config = dict(
    n_layer=14,
    d_model=128,
    n_head=4,
    n_kv_head=4,
    head_dim=32,
    d_mlp=320,
    vocab_size=4051,
    activation='geglu',
    norm='rmsnorm',
    norm_place='pre',
    norm_eps=1e-06,
    positions='rope',
    rope_base=10000.0,
    rope_fraction=1.0,
    qk_norm=False,
    attn_scale=0.177,
    bias='none',
    tie_embeddings=True,
    parallel_block=False,
    init='uniform',
    init_std_qkv=0.0396,
    init_std_o=0.0396,
    init_std_up=0.0396,
    init_std_down=0.0,
    optimizer='adam_variant',
    lr=0.00203,
    lr_mult_up=1.11,
    beta1=0.9,
    lr_head=0.00411,
    warmup_steps=584,
    schedule='wsd',
    decay_fraction=1.0,
    decay_shape='sqrt',
    final_lr_fraction=0.1,
    batch_tokens=16384,
    seq_len=1024,
    doc_mask=True,
    train_tokens=94110000,
    steps=5745,
    dataset='wikipedia_en',
)
Each number is 128 + 32 x the weight over its row's rms, rounded and kept within 0 to 255. Layers, rows and columns count from 0. Numbers have three digits each. The size before them is the row's rms in percent of the matrix's.

# down: layer 8 MLP down (transposed), 320x128, rms 0.053, rows 102-126, columns 32-63
# gate: layer 8 MLP gate, 320x128, rms 0.0684, rows 103-126, columns 32-63
# up: layer 8 MLP up, 320x128, rms 0.0679, rows 103-126, columns 32-63
down102 092:143173155140112109105143123056099158072126172097091114128099113150161134170167035164111140174103
gate103 091:093161132069150198131110117131078138129084122089128084139140103090118095109123117159091141146117
up103 089:103124160123097127145155105181132109107131133138088076122098116056172158124131187135199170060129
down103 088:132100106157150173079150116134122135126173100147130149085098150107103063188114140129135117119087
gate104 092:096112121144111093105145067114100076175132127169176129191122110044167086129120136155156108122084
up104 089:079142089109163122117087140140149137052130118122125150137205146158178112186114155141172143143115
down104 089:204108134135135164146106098175103089123051111139100195122127131121153076188122153120125118117089
gate105 098:074171134102124137104169098123117118108167151134117082053115122158159119174062203162132123129124
up105 101:082182143177126161134149145125116146133169158073151141145101104153140181125123147156145104101122
down105 106:151134125166103022137151153120097143091159194113128113132091122166128136142174103200161143137096
gate106 098:181185136133126127171119085075124106096112141140096115138144095115119111120164176156134126128075
up106 097:177104097111116075123093095150103160167133169064125106092165092109128185154086154082167141123080
down106 098:099128112105108150133064144135140140163138086124115168115049119102142079128126104145138144139111
gate107 101:151175154150128147114145224128159162122113089119143119121170118120185102147085146155122103113165
up107 098:136129188105093140109130113127117135136101132122075101119178086094142088087125134146152116149111
down107 098:163100151122145137094102120087118180120115104114221123109188097125151121123144127151070152145054
gate108 096:138121133136099071106162029126097135160136152115182126089044146127173154133111128135149215121150
up108 094:144163173172116139094120155184147103112128106174070169114088136105129087136095167094159159164100
down108 098:097078076091173119123126115104116134105138116064163122133126100131143099086108127200135105123104
gate109 094:105120147135144121106113130076133067069119166209103095099106120155085105148137138113111126148193
up109 104:105124123127104132108131107162083124098126150152187187135155159133094119088073110128111138151150
down109 104:092136075220098122152090193121116114133111094139121156123139132155153087140156121130103111099153
gate110 099:142127107093131088122129086101175081180116155103154153100099152103188144134145118141095133128118
up110 098:146150101061113176097149127064149123179182099168168179155100113138098084074098076202115129150121
down110 099:149121133171095125123129156077165114196203129127184120138115129114154109107099078105132118169112
gate111 109:084106182117081107105136099096118173172150153159158156143104141141085098147186110146166162176143
up111 108:091158175175148143145150121127160118080123110096104132171132114156147182182134130156066100102120
down111 106:103100097098101108069128111116143126153147095131096136124135109112173083197122071179158151160140
gate112 093:165136096059116186142104127115151118142111103170130166140104144083122127134152124134143142131129
up112 096:141107157151133117173127154108200173149135131139131144150117092104088099122063081129170121120119
down112 093:094172125121162136148099157116138103146127127097105180151168174104110093136125122073123124137136
gate113 103:155142121129103105167102089071150103046139166156121088128130116078166148109116100177134169117130
up113 110:152145089115147122097135086136115064151172126127110166217098142097094108080135113179119143123075
down113 108:110134181098132131114112077122043069068109053053142138127116138155128075134166137138135163038128
gate114 093:146152105137137152117101101152167099096079128164104094135084089153071131119102140156087172223119
up114 094:137142187142115075076105103073125137168125143147116189136130145161187144117100156195115116088164
down114 095:089148131104143103114165121073124184146097129166076128146148151134080133127064172182167114172157
gate115 110:078162153131112128065066151086115174149139172146155144061114134132150153177086181132101140151182
up115 112:068144193097088131143092118143108189102152131085142117154099101128096105142121182142166154184149
down115 108:160116189215144109090145148099125163126119121085097092141153158182127146109112140083142115076153
gate116 102:141131138092087142105086094155120121140153101174097145101064111137126178141117113090130172098159
up116 103:136173142064114106103172130110134188072126100079131129144146116136171092123106101075133116148156
down116 105:126122118187117106134145137155157169105165110157139121151104080102114147174135168125094180052112
gate117 100:124115069136134105159141163148134061116135145047190089127144108140079110150082166094126134151103
up117 105:148080170108125161121112157163114118095148112099176100152140069124137147097096121117093142159167
down117 103:138082098060103117107135097159144182115176110129083153180123149095146127101126186123119141207088
gate118 100:156161172137097115144093117125194119103154130109120117146160131108170150132162121142176171130125
up118 104:123138167110090135137129111110200150131153112093097136201151183052174153106108091123177130104134
down118 102:078131075164127155141108139108084114131087105137132121094085128102125109150116134176181110060146
gate119 101:171094106089098108109119151125194117154124163154175160150160141170167108076123123137166132116080
up119 098:114141138151082106158138151092105047065117198112149168099113099170154151107112184085163169096111
down119 098:104117086134127151116096165177116174132081067144107124105180123167129141124145147157078045107139
gate120 097:107083137139109146107111085108137092172125126131165224174177136120170140136204091139111133110122
up120 095:093150127113119108104103122130044108171107131154137139150145124141115157052155102151137158102110
down120 094:163119140112088143093157115107128093093086119115101130155169173140176132164160192111150140173131
gate121 100:110191107135149111096134122147181111159112137123151119120094152086164128091087151142109094141097
up121 100:165104143148090106145136146103118173123124131120107162067113097104091138160112119098112098130152
down121 097:156157116181156159135116117101081131077146127145156143130137095119167060161145069122121140169072
gate122 095:130133170124104134133149049121107111210160154180112079070133088169141129105096171153115165074156
up122 099:074092099114112105138067070152148037188092165103145103117114129132091112077143159139131118087150
down122 102:174134136117176192148161146119085140123124155110124171178102173076122203143164119184100105098164
gate123 113:160149093144105117128147102125101158114119135130160074121187168140148151106079141131139127191190
up123 101:131116139087092107177106135132087186136072142130164034132076129138164172144110179131107206179137
down123 100:087088198090132106108130129135127092111077137087156166133122158109087138182160097118094072115142
gate124 101:147110066092085088097111110120196138169178135101204082176085153124135159159097125115140133137146
up124 105:145101099082074156092160158073081113176123102113195130182160129189102101149122104150114148151142
down124 104:160074128184144073154090073195146112109115136157184149176107110082103136127133130025148110138071
gate125 095:001140132103113161073157135123106130103125150119131143138136111113124218062143136144152114106189
up125 094:169150123121133137163167121125106157195168090139149137167129138069128050150115081119156137146138
down125 095:087154103089091124094081161050094146125150102160170093115171165177180208121114120137082142197150
gate126 092:076175149096113130099183155136108093182156163045108147124142129128169126080076128133102124105113
up126 096:133149130130108148133122112121139099178133144189134091128192129127168098142135110118140148142109
down126 093:183134120145160172153104138110116172147168112070104161117156185105099164082086092073124127127154